Weights of a small GPT-style language model, trained from scratch on English Wikipedia.
Architecture: rotary positions, local attention windows, gated attention, value embeddings, a smear gate, an embedding shortcut, skips across layers.
Each number is 200 + 30 x the weight over its row's rms, rounded and kept within 0 to 999. Layers, rows and columns count from 0. The size before them is the row's rms in percent of the matrix's.

# down: layer 2 MLP down (transposed), 1216x448, rms 0.283, rows 1201-1215, columns 0-63
# gate: layer 2 MLP gate, 1216x448, rms 0.246, rows 1202-1215, columns 0-63
# up: layer 2 MLP up, 1216x448, rms 0.246, rows 1202-1215, columns 0-63
down1201,106,144,260,267,206,201,198,198,222,209,200,139,201,163,190,183,203,205,196,190,237,203,207,174,182,204,238,225,240,156,240,208,262,245,198,205,190,252,204,154,213,210,215,207,101,211,247,254,214,196,142,142,182,189,215,254,180,204,220,167,217,175,203,188,164
gate1202,102,196,154,202,222,208,228,212,264,205,160,182,253,219,217,215,221,188,234,210,272,162,214,207,224,207,162,267,161,167,216,203,161,231,185,166,181,228,192,198,230,214,224,196,223,226,216,183,199,203,231,192,240,181,225,204,236,128,197,212,190,131,229,212,222
up1202,103,235,198,183,212,240,225,271,191,183,215,230,227,220,187,217,196,209,197,209,206,256,175,185,187,224,173,220,176,152,179,219,86,182,166,243,233,202,175,185,192,223,229,180,200,174,143,162,215,199,199,217,197,221,223,148,210,212,210,170,160,184,205,239,237
down1202,105,184,169,191,232,196,232,214,233,223,238,185,244,156,143,189,145,143,177,232,193,227,216,207,211,206,169,219,193,128,153,154,166,192,182,163,234,190,136,207,224,183,196,291,220,221,252,182,206,233,156,178,230,161,146,157,205,178,213,175,185,230,174,192,192
gate1203,098,268,202,189,143,176,196,176,173,273,170,257,180,184,237,194,193,171,210,184,223,213,144,224,210,178,181,189,212,193,213,201,204,248,195,198,253,205,188,193,198,265,172,172,211,164,224,189,250,208,187,189,201,151,175,184,251,255,197,215,272,231,203,185,172
up1203,100,219,184,222,227,201,183,172,223,177,146,170,236,192,206,190,117,203,195,242,175,253,217,185,174,201,183,278,208,222,213,178,218,244,235,174,185,209,154,167,144,240,169,185,198,198,92,185,213,205,168,187,200,225,202,162,215,234,189,228,245,258,216,171,220
down1203,097,231,168,160,235,157,171,185,219,181,197,227,227,216,210,240,194,195,171,200,247,212,211,205,203,259,186,204,242,255,177,211,223,150,227,210,193,203,182,217,228,188,174,192,194,177,197,167,166,208,156,196,259,177,205,207,140,119,180,139,237,192,243,230,181
gate1204,106,228,195,205,222,182,183,171,204,209,232,208,214,221,205,174,173,165,165,214,223,234,216,169,205,153,199,164,187,229,195,215,176,235,231,136,204,221,111,222,211,238,207,157,196,207,201,196,190,186,187,242,232,284,199,207,158,227,204,170,175,191,200,224,235
up1204,104,231,181,228,174,220,256,229,176,168,181,200,235,200,178,191,226,201,203,215,169,212,205,160,226,184,261,235,303,220,200,197,231,207,205,218,287,218,215,181,222,189,245,229,225,176,191,172,205,261,191,154,189,224,208,218,243,228,220,199,183,211,182,218,176
down1204,102,222,188,183,153,146,204,155,217,178,154,214,172,187,164,215,243,242,225,194,142,182,188,156,265,141,242,257,245,244,234,219,172,206,180,215,190,164,220,235,198,171,171,212,156,217,233,211,145,217,193,250,206,199,185,201,222,164,175,162,224,175,202,208,209
gate1205,104,214,251,191,254,205,229,167,187,201,203,209,221,223,220,162,216,176,233,214,213,195,241,174,184,166,209,141,124,211,178,217,206,195,234,205,167,236,201,183,250,192,202,187,206,210,209,221,200,222,148,136,173,142,183,229,215,187,226,167,213,161,213,175,219
up1205,100,206,263,172,255,230,202,187,207,239,173,200,174,245,161,167,173,177,192,164,180,170,182,177,199,211,201,199,231,147,261,187,179,184,208,186,225,189,190,149,188,156,176,216,205,229,207,238,197,211,226,222,236,192,176,155,242,169,198,174,243,253,195,119,244
down1205,100,146,160,219,147,204,178,249,202,139,239,225,205,168,161,185,223,174,173,224,160,129,201,182,196,224,174,225,222,196,175,120,224,231,183,218,203,216,227,156,184,207,186,192,217,141,193,155,193,189,177,222,201,227,192,219,181,198,184,220,242,196,218,243,193
gate1206,105,270,176,227,161,167,216,230,206,161,207,191,179,217,111,249,208,141,178,212,184,193,218,177,219,200,186,223,205,201,223,182,174,189,198,239,230,187,214,188,213,197,172,181,252,218,206,145,155,222,172,223,235,171,218,197,242,205,215,172,200,242,223,190,185
up1206,110,209,233,178,212,212,168,143,166,205,230,201,169,168,177,171,226,226,231,242,199,209,195,177,190,161,197,187,182,222,187,220,233,214,202,216,245,181,181,208,197,177,159,215,139,192,208,233,197,228,202,197,227,218,225,209,191,168,232,242,185,170,215,262,168
down1206,105,229,142,189,140,228,205,150,214,212,188,219,201,254,257,180,205,193,144,219,204,260,167,193,172,189,165,204,203,221,146,220,215,240,226,239,207,171,204,160,235,192,236,199,211,216,199,99,187,179,175,204,205,219,231,187,218,145,150,149,163,157,188,217,180
gate1207,103,197,208,251,207,244,190,229,227,221,211,186,246,183,180,170,194,190,219,193,190,206,203,201,129,186,185,192,254,269,211,163,176,217,219,189,266,176,173,221,222,195,198,170,145,197,208,218,187,204,234,196,175,221,189,202,200,216,211,210,177,183,220,149,211
up1207,105,151,223,166,154,200,195,148,201,200,106,175,168,201,185,218,244,187,231,218,218,172,242,176,230,144,240,138,204,245,184,202,187,205,193,192,195,178,179,151,217,186,236,212,196,168,209,241,204,181,235,193,166,211,197,235,167,187,263,157,235,197,188,223,184
down1207,103,191,128,182,155,176,216,200,241,215,234,207,196,205,191,221,182,211,241,223,254,179,187,181,220,154,198,145,260,214,172,178,254,163,161,171,197,174,176,216,170,183,264,198,199,201,223,183,244,172,207,201,187,235,229,196,183,190,193,182,196,161,217,222,199
gate1208,102,160,241,138,206,221,171,127,170,184,216,186,152,196,191,181,230,194,246,195,197,215,189,234,220,167,219,127,204,224,202,248,213,232,234,168,173,232,180,204,204,186,165,230,192,234,177,189,211,213,188,211,223,176,215,201,229,148,181,195,213,211,213,186,211
up1208,102,202,163,210,263,161,148,181,171,203,171,213,171,178,234,205,183,183,157,227,230,214,192,234,200,228,152,250,159,219,208,219,231,168,201,224,187,207,250,227,248,186,220,227,186,199,198,189,140,206,272,204,204,144,206,209,234,239,240,172,215,220,223,207,216
down1208,103,133,153,157,197,159,196,188,206,187,216,212,189,193,171,195,149,179,213,213,178,227,223,192,168,215,198,210,239,210,202,200,223,208,205,196,222,200,186,209,202,208,166,214,140,197,167,238,197,204,149,248,193,191,223,170,171,236,153,188,155,250,184,181,151
gate1209,103,189,166,205,185,206,163,183,144,204,210,207,152,261,287,206,195,165,214,181,193,156,145,202,229,215,214,185,191,201,197,260,227,214,242,188,209,210,194,164,185,223,167,215,175,192,158,279,176,202,192,221,199,200,225,214,184,222,210,197,189,170,212,225,177
up1209,104,170,185,194,181,226,198,212,162,187,141,189,166,203,173,201,205,219,171,196,159,219,176,158,206,188,204,163,223,236,261,210,182,192,218,181,205,244,168,173,208,246,221,207,259,147,168,162,218,190,194,174,231,212,239,255,230,224,222,220,254,118,222,222,206
down1209,104,174,156,196,153,222,156,226,220,213,236,219,251,238,190,157,208,133,169,186,170,160,189,144,175,182,157,215,189,221,216,237,247,240,209,166,201,165,230,183,159,168,205,150,236,218,169,249,223,200,225,180,143,179,211,173,171,230,229,205,244,222,210,185,188
gate1210,102,154,207,218,214,236,177,142,188,204,261,208,183,221,159,178,139,225,224,203,233,229,214,196,196,129,239,198,204,183,240,220,161,193,167,225,212,180,216,173,180,220,167,180,200,153,193,196,188,237,196,166,187,157,232,196,240,209,213,144,206,194,193,235,193
up1210,107,198,167,231,171,223,239,208,268,195,198,184,191,159,216,175,278,185,224,134,195,206,207,214,217,176,181,195,135,187,198,202,176,177,173,178,237,226,208,212,233,209,229,204,224,190,205,157,218,187,205,215,223,209,167,222,231,199,265,230,220,166,195,221,229
down1210,105,217,223,193,197,193,218,193,167,241,211,194,202,234,208,237,271,190,202,231,203,217,204,185,146,196,159,200,148,134,176,247,222,203,209,255,181,224,196,217,232,196,242,292,204,178,247,188,197,221,213,256,196,241,141,202,223,215,186,187,224,220,189,165,240
gate1211,106,180,219,162,210,227,187,250,192,209,213,213,181,185,261,203,164,146,195,248,222,208,240,219,235,178,187,199,170,226,192,229,165,205,165,233,267,188,211,240,261,151,225,208,216,238,193,247,136,195,244,171,171,152,176,190,243,239,237,156,166,210,231,205,243
up1211,101,151,224,188,210,249,167,207,158,178,214,220,249,135,175,195,240,190,223,172,236,165,230,219,202,165,200,153,171,210,218,201,188,217,204,226,217,234,158,188,188,194,241,206,182,232,196,198,164,258,231,209,244,239,217,220,229,206,241,268,176,192,238,201,227
down1211,105,213,252,236,181,184,194,214,174,180,215,226,209,160,189,205,168,192,221,222,208,196,180,149,200,212,201,161,202,129,185,200,182,177,201,140,197,176,195,163,185,170,218,192,217,275,158,205,154,171,205,182,238,260,182,221,236,152,143,185,197,193,214,241,188
gate1212,104,242,191,242,150,185,171,172,203,234,200,231,197,231,239,225,187,148,231,248,222,260,236,245,211,230,190,224,241,198,246,169,201,164,211,220,229,215,221,186,249,159,183,189,202,250,221,235,213,242,222,228,156,224,230,218,197,261,179,147,199,185,159,194,178
up1212,097,207,245,225,185,188,98,201,238,219,196,111,224,222,226,202,162,157,135,173,230,157,178,203,219,164,178,222,182,221,208,168,253,176,223,193,162,234,233,223,184,227,229,212,193,192,211,197,197,190,185,248,184,176,204,211,240,223,155,219,159,221,211,199,181
down1212,098,162,180,206,170,179,180,208,212,177,203,191,196,264,234,198,185,223,151,220,210,208,216,224,167,205,230,151,236,216,136,153,247,174,196,195,214,256,198,169,175,241,194,185,157,186,185,183,159,202,250,142,160,190,185,191,188,192,234,217,266,195,227,176,178
gate1213,102,198,161,197,229,161,180,215,225,175,140,213,134,222,181,203,211,161,247,259,188,225,153,213,237,238,154,200,244,225,187,151,226,234,164,167,154,207,213,166,222,149,173,224,204,190,200,216,220,195,196,208,195,179,213,166,243,199,237,248,176,157,202,181,239
up1213,103,243,206,266,179,158,189,224,200,199,195,209,216,204,222,164,207,182,200,219,222,165,200,169,234,224,163,215,183,219,160,210,222,178,170,151,173,215,208,228,168,173,196,207,178,241,133,219,197,208,101,180,201,193,193,200,204,171,143,184,223,234,219,223,201
down1213,102,237,191,171,166,199,223,197,193,235,204,239,229,175,209,182,231,146,184,214,193,189,233,249,182,192,217,213,191,173,225,264,238,227,210,203,251,207,202,184,209,257,159,213,203,197,213,168,225,239,185,179,115,155,251,226,191,234,211,181,177,157,229,212,232
gate1214,104,211,186,184,195,205,234,241,217,263,165,203,160,209,208,207,243,205,210,180,217,189,240,217,208,187,249,227,215,198,252,210,216,211,199,153,188,244,182,198,165,153,217,245,297,214,168,171,193,236,268,208,204,207,178,227,172,198,186,239,196,203,221,186,208
up1214,106,223,199,195,194,188,200,251,191,173,185,192,263,247,307,112,237,209,201,187,193,224,198,204,173,230,227,160,167,186,199,221,167,196,184,165,195,216,224,169,248,125,158,200,153,208,214,219,224,188,206,223,221,210,220,186,227,211,175,214,195,154,193,163,190
down1214,105,214,183,260,178,246,210,203,148,200,212,235,212,239,166,206,244,193,229,164,210,141,217,175,225,258,202,179,187,238,234,170,200,216,128,180,176,259,201,201,215,180,236,166,207,149,207,187,223,181,181,218,233,199,203,243,281,209,220,135,223,173,189,182,238
gate1215,107,179,242,183,224,201,233,207,196,246,208,176,150,156,143,176,192,192,133,212,142,147,209,196,193,183,181,209,213,176,173,212,206,192,206,229,273,169,219,262,220,186,212,202,226,188,194,204,200,197,199,189,155,171,209,149,214,243,224,197,202,153,180,227,243
up1215,111,207,186,174,202,169,216,223,214,202,212,190,209,212,113,199,241,201,213,210,203,182,172,145,163,284,238,197,215,241,229,222,173,149,198,245,206,196,163,217,161,212,174,184,154,200,209,218,197,184,150,183,201,203,240,201,202,220,200,197,198,199,180,270,168
down1215,100,201,217,202,198,198,192,183,291,229,198,197,166,235,209,194,179,242,229,198,159,259,223,167,209,244,199,241,169,255,196,224,244,174,212,170,217,193,195,169,192,129,218,177,225,261,224,229,235,177,196,248,228,177,160,205,193,183,142,219,231,196,178,200,168